python train.py --n_layer=13 --d_mlp=512 --vocab_size=4096 --norm_eps=1e-05 --positions="rope" --rope_base=10000.0 --init="normal" --init_std_up=0.0363 --init_std_down=0.0 --lr_mult_o=0.812 --batch_tokens=32768 --train_tokens=138100000
Each number is 500 + 25 x the weight over its row's rms, rounded and kept within 0 to 999. Layers, rows and columns count from 0. Numbers have three digits each. The size before them is the row's rms in percent of the matrix's.

# layer 7 MLP down (transposed), 512x160, rms 0.212, rows 9-49, columns 0-79
101:519530524477522534533489519497528478485504482480477510492498489468521487456492484486509470498515506504500522535489509530481601507461499495493455502471522485495507505480510497534492480496508537454499478511506503511510491488485473501554519470
098:511527474494554541481474536492519513478495500530512488532548510496500531466487477457494509480506527489523461520495480466514525518511523553428522494557495515544519505493495523531498503468495489505504491538497474448499506470500509527518512526
106:482488459499518509486509435475489454503517483489518476514458502485508529545511492484516506517461512462482472516537505501492516456467544500517495457499505484450528504518460472491526508473478472468526483472505477500476459500531479514492469466
098:529525486540512484478515483504516496524534455533502496478488446478524504497479568528475464480474509496509493455509513444489434473525509496484514497476504481532477511484543500509515496472490511502542493484510487502491471515527552499483458447
108:474530482450537490540471475466518476457509459481500506506554520521482513541528476483457502514500504501493487516470509472546538491483519495493512519552483491501492522520465508527500516502494497459506487501493492498478536527487540530516499504
100:478462487488481475515492502496561475521502483493505488510473480522497502487508511530530523467452516464530498549471438551461508530499528485509465489509499481458528484501504502537474515470468508515509501475497507558544526492527518447490509481
100:500490518523479509519490505475504469475489445500514476516481453488475492514471530463479500537495510483502485510521512525494476546516549466519531452525482516502497525543499529494494488478493523475511519513497471518498517473496523564475489484
104:518489505498483463452440474477530490512498508518545511514487460497531484493508476494458495493556468453500496443527500499491541526548514518482462544507513506488524507419522482517491507510493475486529535512472510488487493509501481494505525502
097:506527482520481470523510512505449531480481541497517523547472474443492470519479544511549497505502498533498490479508504452521440527481519462453531503506490523493505474514485485524492514476485512498496491475489502482483527512512521481479517532
099:489467512509480452464461470487551483496474506482511527451511490481497470430506473512500527484529467458534538512492505477523510508495514494562476486504504525509521463494486511477496489510463498486445492551475486490515516489532507489514493494
103:483482504518462536526528533504505495526501475503554536457498503492542517498492531442498507442495469503489470504506453492537503471539479464483491492494453537497500534498470518510541481483476439513555515496462530495521529521496468497510455488
107:522435472483469506496512501461536481531484511514439491512479505475487544480485491511466543533476469485501468474526488549477514544524463467518515499532488481500520449555521476548509485530476522506485507478527518509502447503546474505503493462
108:519546521546515528501482474478490492441513480483516484541513514495471503483510534481519535498488506481490503521502550461466408551532503502503505513468498493514508507523499491468520492486510484515516516524512533479487483534535510492538464490
104:486496504482493473506503500534470533487500515546488486509504488490516504491479494497495454466508512462528486490542528502519473491484461521556507508513464511468496478492470494542504494489517527552442501494532530497498508472525496505492489488
098:518532488480503549516497498533539514515517533462514477498469468491476489486487493507515508493499480535485497522513497463519484545455502469472492456536490535475503491490499508540467485535491505499461437487497511493495472521501494481489494485
097:510493495525510530478485520461547459540504491487500529514496500491498515484469530506525519480464477494508519469475493499547524469513543492498512518506457520507465484511509514516555557539508482512523492484509481469501471541478492499530531512
099:534431531493517499498527520448519477487516519492494534504503481467482519464501466502495509491468543503491505494503537527498519501516484558531509439494516509479472489447529517511522531534508517498511471491472502497470476497464487447518523468
115:455475483533487511567567508504524466502500492488481505491517522481494481522507459527449485502492454500504456485487461515492499470496525495519473505498508523530495466509478485476485521521468535518518504488509508525506494491501485522550502496
100:487465544538509499529484486505522493532449480500473507491536514490504510519489513467504545513480549485485527482515491486525483518487521464461552523478487519470486453528508497488498488521490520507479520517482489497465514562507540551494443474
092:492498509463481527519511488559526514471472495540500492476480506492520516531501457500596512537503499459468515486525501559508550488482507497490500492485488518487486496522493536498488506494502471476516541509559526466466490485477497472514508492
105:453489520540474496490484497489517509533484446523527514507508530471527520482459521510491518524499504533553526470518500508534548478498510484452507476520489442509520512484510462502551513501509495512482465466517487535486494500457485517487514491
105:448474505546496479506473479425505481517469506494491520466512543506511470535481542496501483490455475553489481491506496552481541469503478555491523470529551483489502510484480536568513481522513479457481505479486508501538522522486498493491492507
092:504487488533451497462520503466492478543498479499537504508494528567452559503490465568486500526491512495527491526475550502503497442492505487468497499517493499483513471467547505483509499521489515523522512512507475526534469469484475483509511498
106:509439507514542464488512459491528503506557516459505461511482504532477511486494517487478480483501531493540482530525439514496461490510485487558448463548475517527515500480485459482484522449473500528494505505511521450528464515492506503474468494
097:528485500504516521487541453495524527516518495486515521487521463511484546498432482499559466503497520516480525466463483505477519477490526498507517448576540476498488552511503515475503488488461542510487470510490505463507499485516497520522498528
100:477459486481536492532479514510520539484513515475536478493498517449509499520532499531518492498467518467491514489515450437486474477542494527503484520515499515540505493514505535474513468501493523538516497489444479524482478499487515535510539475
093:534497495495470568487449516520528497494505540514504497479497509476532474503498471526501447476501500481543487490532488500469508486488527494532483490472534505537504517553518455524504489540487508512522489528495550477537490511515518524473507501
108:468502505479508515492455491524501522469506507507479518461566497480493487518532518526467498539488454502533516502489527508501495468530495501535507457527507512500496477507510492508502497512551497508437487482518479458513536521522489528529495473
096:505512480495482486489510472521499494546482516443501512488502459483491483512523491446482498459510554499516507512505488507502527477523543509511551491539503479510476500524501525525502487528490495492538523491475445545528511493491514481503501566
098:526499525527512503482540494484517506481491509543536503480486546472500465493482489511446424542497467490490517504489473494516529482511510443495494480495528515526459526524427470552501507472479521488466516498489460443499458540509500524507515496
096:479530534517489492460487536497500514538509499483537534523503531505513516453489512493492540490504523480524509503543493518483540467501504490488513508519491464508518507496547439463505500536493499478544483515471517453497470530545471544487470469
093:532546474533493483524513487481547508505504428536499494499507525474494491555504534514505475491481495480466488514501508493509430483500523508509509491504524463494491471476488494520502507488506541505537514492488517481510495496510532447501523533
109:531506550476521577509523514498507526521466434496518507496487486489502510468498474517462475497478507483559510519490530505483479469513500506467469485487479519538500512507513516500476525521469511491476463529501497533494523494518534499483537521
082:537501495524466508462473514485488507464505511539500468488507514548531476500466488481500461495498482498495500535523551544500434505511481508523490500475506530507504525546524521537463496533510535487518510472510524499514498482532555532509482532
097:485487486470500522531536545490467466473493528476530461534459529430489499487503508507497476531489470528549489499535479516468543483476461458532512515494464510513531488488501496497505493497516494519535520492509465491518467490487496493504549529
097:520461497514478498517510501519531453522518471463487471522461501523505477447475507534487513496538488515502508461515469525478554472526548497463459514526525479487459489516504468455523504432492467517525483512470491458522507464495515536503528538
116:483488517535458472447466532479493544469531477475556525519527535491514514526495516504524478493466497491504502498489519522483569488501493486478489505467526496534445442531506469508512524486483471504501474505505534514490544465484508476506509483
097:475506490502487453502528498450521480537462536462544484518509504533456520513464526445512515503498537513464529469473510509492529523467525507516530467504476459463510484473473524461504503474485498494543538502516519502496494539483554488451530519
102:464515498519546420479456487506516512507501518464456509524501507525510478497481439525471503534478549543524554469474516443551472474523507474474487503479493492484498523493497500484470482505488532488511477525500522542473484494506494542493492519
099:488515513502489498519463495453556487489517487489464520501537484507498512485506505473520476506526502493526484538512531506533600509489492529479506488507529487496495511513527476506515531494517501514534538475489509524479483457568495470499479506
103:465491505488467536504483533509511490496505478479506529483453494469488544522468506395547521539529495537500479541497476493480555508508508468532511488515518470508532480473464489473506457515507498517490511504508484474507511504456468451472489530
# layer 7 MLP up, 512x160, rms 0.266, rows 10-49, columns 0-79
096:491473501540499475490539520464478507566539504540464457473475515479495512495469521502533476451495473446493497491495509521524510497506479460506505514484519516465518514500565476536501470485483552458478483457490539499454506489527499504499537484
107:495467516463501497491445506500473474485487516490506493494485527504474458504520468503532511547482545502516436504478524516503482515480492516478495490503543515512460504549504489507510493475527529458487522512446474475497490548523505483499504529
096:526467511512480480486497470490479478484521492486525452488526497537512466454464492499543488501506445505472496507480520495570502521462501492480495528482485516489478480505493511476519483475522470488537509532473487547471524481459495473472524471
104:493416511534486540515535535502507506459511493535516471508512473504489505507495516458522516519484515521519457497503507539490543472471481464445537516511479506491479490456507475467484508524479505525510486520458512496493497478502506493490507467
094:508526479497499569491513502547528515521473546452476495515530508467483481520487513501511541486503502515502514497517512536523502496536492451502485472502521496511472453513480547480493495477476522493500510493497523463452501511489501477503555454
100:503515483496528457526502480515487589477493511456466499509486460502462489482475478490484508541482503533469469533494484496520510516496474497498515539508444505505502474475497503479477546467481532478514517518449487502471524525480496486520510471
095:457518489484529494508484491505511483477513526495523518491468470474520514469490497493511503520431515567494503454518459481515523483525463500495514522529515485493425521493506506480492537474498503571523481533472495444489501553518515494491467523
100:511500528491472545473519468514435539496474485504489507495440485511454492476511503480501488487535532502496512510510519518514489475492448468469504548515505517504484521476494504524489499481514536541516466496487513494491510518505477453528550495
094:517527523513535478511526486487521487538461509529477469536500511519486463534468520497528522525506436511491485536508520491473483534488502477461515469501536520512481506477449526468500526517458489495469518477499503533504460491524529551448512538
103:509510518487474517474515473488511466472508485534495517528524459513537501484478503472500528526442503518493507490473430484491485464457477484511503508480483463528514446479465505472493484485497496498467492478508525569539506513539487521473514492
105:529475468529445495552489473470467495522468474512500529519487528499489451487489516505505502529522477484505461488462518517485505503481473470495540486486475533542497535496494496499502487515497496494465499531524473476442503535466517512483486499
096:512499459472439504531524449498529505480518485517492508472532517487485470512471482516510511502502507524505450498514465515454473511474489467457520493514513498452503514450509554469522528496484513484466479500465500514467513465447489521499524500
104:495497504497494520517527485487496475487534471496487502494514511508535508528453496516507547507552546529471494506438544514541469512499503535491495489501495495545502452456440474522537506518478464497480484510495508549510506497507505549504492507
103:499498490505490535467492552507466506503476495507529484509512501472481496463499529523485520451504472509508532512501516552524491492556462526533525534493496484492513503503546515508521530472505473536532504493537491473477470508497492486545485515
091:532481546512523486458483519519527483537485475499518488460514448533516479485517492530542513486481474492481533526537549500519515490511511475476492459512511508507453455470493501482556512512535482466451489477490530432477516505492483521520462513
094:527508528497498509523486562551495493483507476517492467492476473491518494508470573503517520482556495447510470495498480484504511464532483517464499487504477485529491457531474517522547476514518485479451518486515490531498480479505444534483527471
108:494504495479498517498472532504537500444517488492469493510484534452511499505502501438512492456476536498506465517491519514542497458501501517473496515465489509475498472545504495473492503498493471501482477516478508489484521513483513550515479490
101:492516549491531471457511513472488504505489535486458577501492462491520481496470489522501502520523521486475524455498452493489493498535516494493513557526503477532490493517497499526510470471492459516487499494471511473485497513482499463470527507
108:534491542468530499419471493537480507467508481490466534552479463522501452514474497497441508514494487472473488491499492497465489500511476529485482507465497524499524437512451520514534489492482502469513499518535507468487500501529476504505503492
103:502494493515510501493468466526522483483496455505537505520466498478471520504474481534519486537507460467517519487518491488484548514486469501509475486524493528479483489487517509493505489507526518513498510472524482533448464496509502455486483500
097:518458499493495543470513473542477485516476471518544494520467567541543528483476527519521515481502523488526497493534487490482522516521500491467510494520502503522483542486483437455493472515518510523527500520483458530469523526503542538469525504
094:464445465557512496534535498496496516521480491519514471450481463437473500552537479484457533509507516508487511529530528556520475501488496524481485534507472556488517503477486523500510469501535461522527508494474453527494530488459523543492476493
105:465556490562495499474505483507485522511450481491493506555540489494452575497469484512534530485494521516465503497545483470500528479510499457526504507550485515507552489522512527509495490518461442463482519468469519462504527509499489517501505482
103:452487489484544490518508483491499520505512509517505478525460512510519508477496476514490500503500471463496464517542463509492479521495502511513555522541526490516490480505493479461526543530516529496465435502522528519498494486486489496429438493
100:495511462532480453486479528532462484477510544490509405531480497513461518513519496504460497513524492485477501529522497520495499503558552486492468503487491463531463495438507503514502470485535453510468509484467496545468538531498512565499439499
086:452514490480464496526506462540514500558536450512507533473515483493512458508509518524545519537515490475479510505504492487482496525493500502472558525497512522486498499476474504512527505510459505449474511512533504535531489509461497502501557489
099:475530521537446487493523499506453514508522478509480543510484464514463451535490503495526487492534461538461479505501482490527539478462483520447545504481507539518469471521467501525476467528528496523496488470511563491462525489512497491498494466
113:489491511464506488491502451502504476505490511460505514501496494519469461477496493492473465520513509511474480472534489502446520473524542540500478503519516431525479490483487502531538533476446474507511502506524495492454507533500482515474531462
098:482509460486500531491475490500493537508498517494483542500458522514546502507554500521482517451494479474479503527498513539501513501483482538448508511517507491527494491507549505474486507518541473465488454529502553486483535516502507471464474485
098:497505449483525552445465493489508477503481510541498501496470486474479481500526491470499546482506506502466517473508474461484460539513472495504473507547538444504497499479473498529484500469511472470534484510476518517518524511532489537496430482
099:509503479534530541503505525498487492493536486526521514503550485447524499474449542482498496484503489504480516492470495525494439449520465471481480468488486496480480537455501478505491540529484486477511475491499548483520454556465473492506505455
102:483491477483490465512508497487431516475487505515511517484507506481526504466514529526541498509473504479478494534531501538541499505489500454507517525520506530518523475488520478488541467524447501491502484503495475481525513513532532507520501546
092:501466539486517534501485465505522507513494519546472498499466508485476493513488494498516508502519483479501523517544496450541476470508512529522482499526511496519492484481471504506496506467473455489479449531462484496480520468538502560487477456
097:495484528507523503528492491509502507496517520562515478500478517479509493488511486492441513438503490505514531505506478463529510525454494467518508526467551458501485533486515556530498495481518475492491528520496472489451476492480454507482429518
103:482475521508491506480506480517571536532538551461459500480490460531523511518464513506500506512452471494509525479500486513499522491518471527487517493509469515496518524507534491503524484503494457508497487506491491487539451479554538495490485505
101:502463493465497511540509488512457512487535482476536497507463506446444518494524507519477506586496503467468518516468517505478502523522462481455484502479495463551480464467521460502502504499464497493482510519452489503464486465536497537481523494
089:514449521465461496543518524520479450493514473473516498528474492509492500490485488532491488480496521523532505532516520496543516509518475501580488476486479516512477518471498518469498492447501485507487508505486521479491485549527553512515512542
104:504484524544466467513506488513538484523533499460529533483544471448482487509477513475448495510494512540485463489472503494526489460496502443484525498501485475511495515499537505466494525521532518518478478535524439495435483476501522505471456480
097:482508497554461525486477480529500498522535488555488501536478477537494462494503493524512484527525485579552494481488497523479504509534518475518529493480509485503530464520507541501494469516489469462455487474485457464505476477494514493532509508
097:526510478529517430487485462478478498495487481505497455500502464504475466491462506499547479493490488502477509509494495490462542506519496519510518504531509524526507546519512504517466470513513486501490498510480511434501493514498439502481570516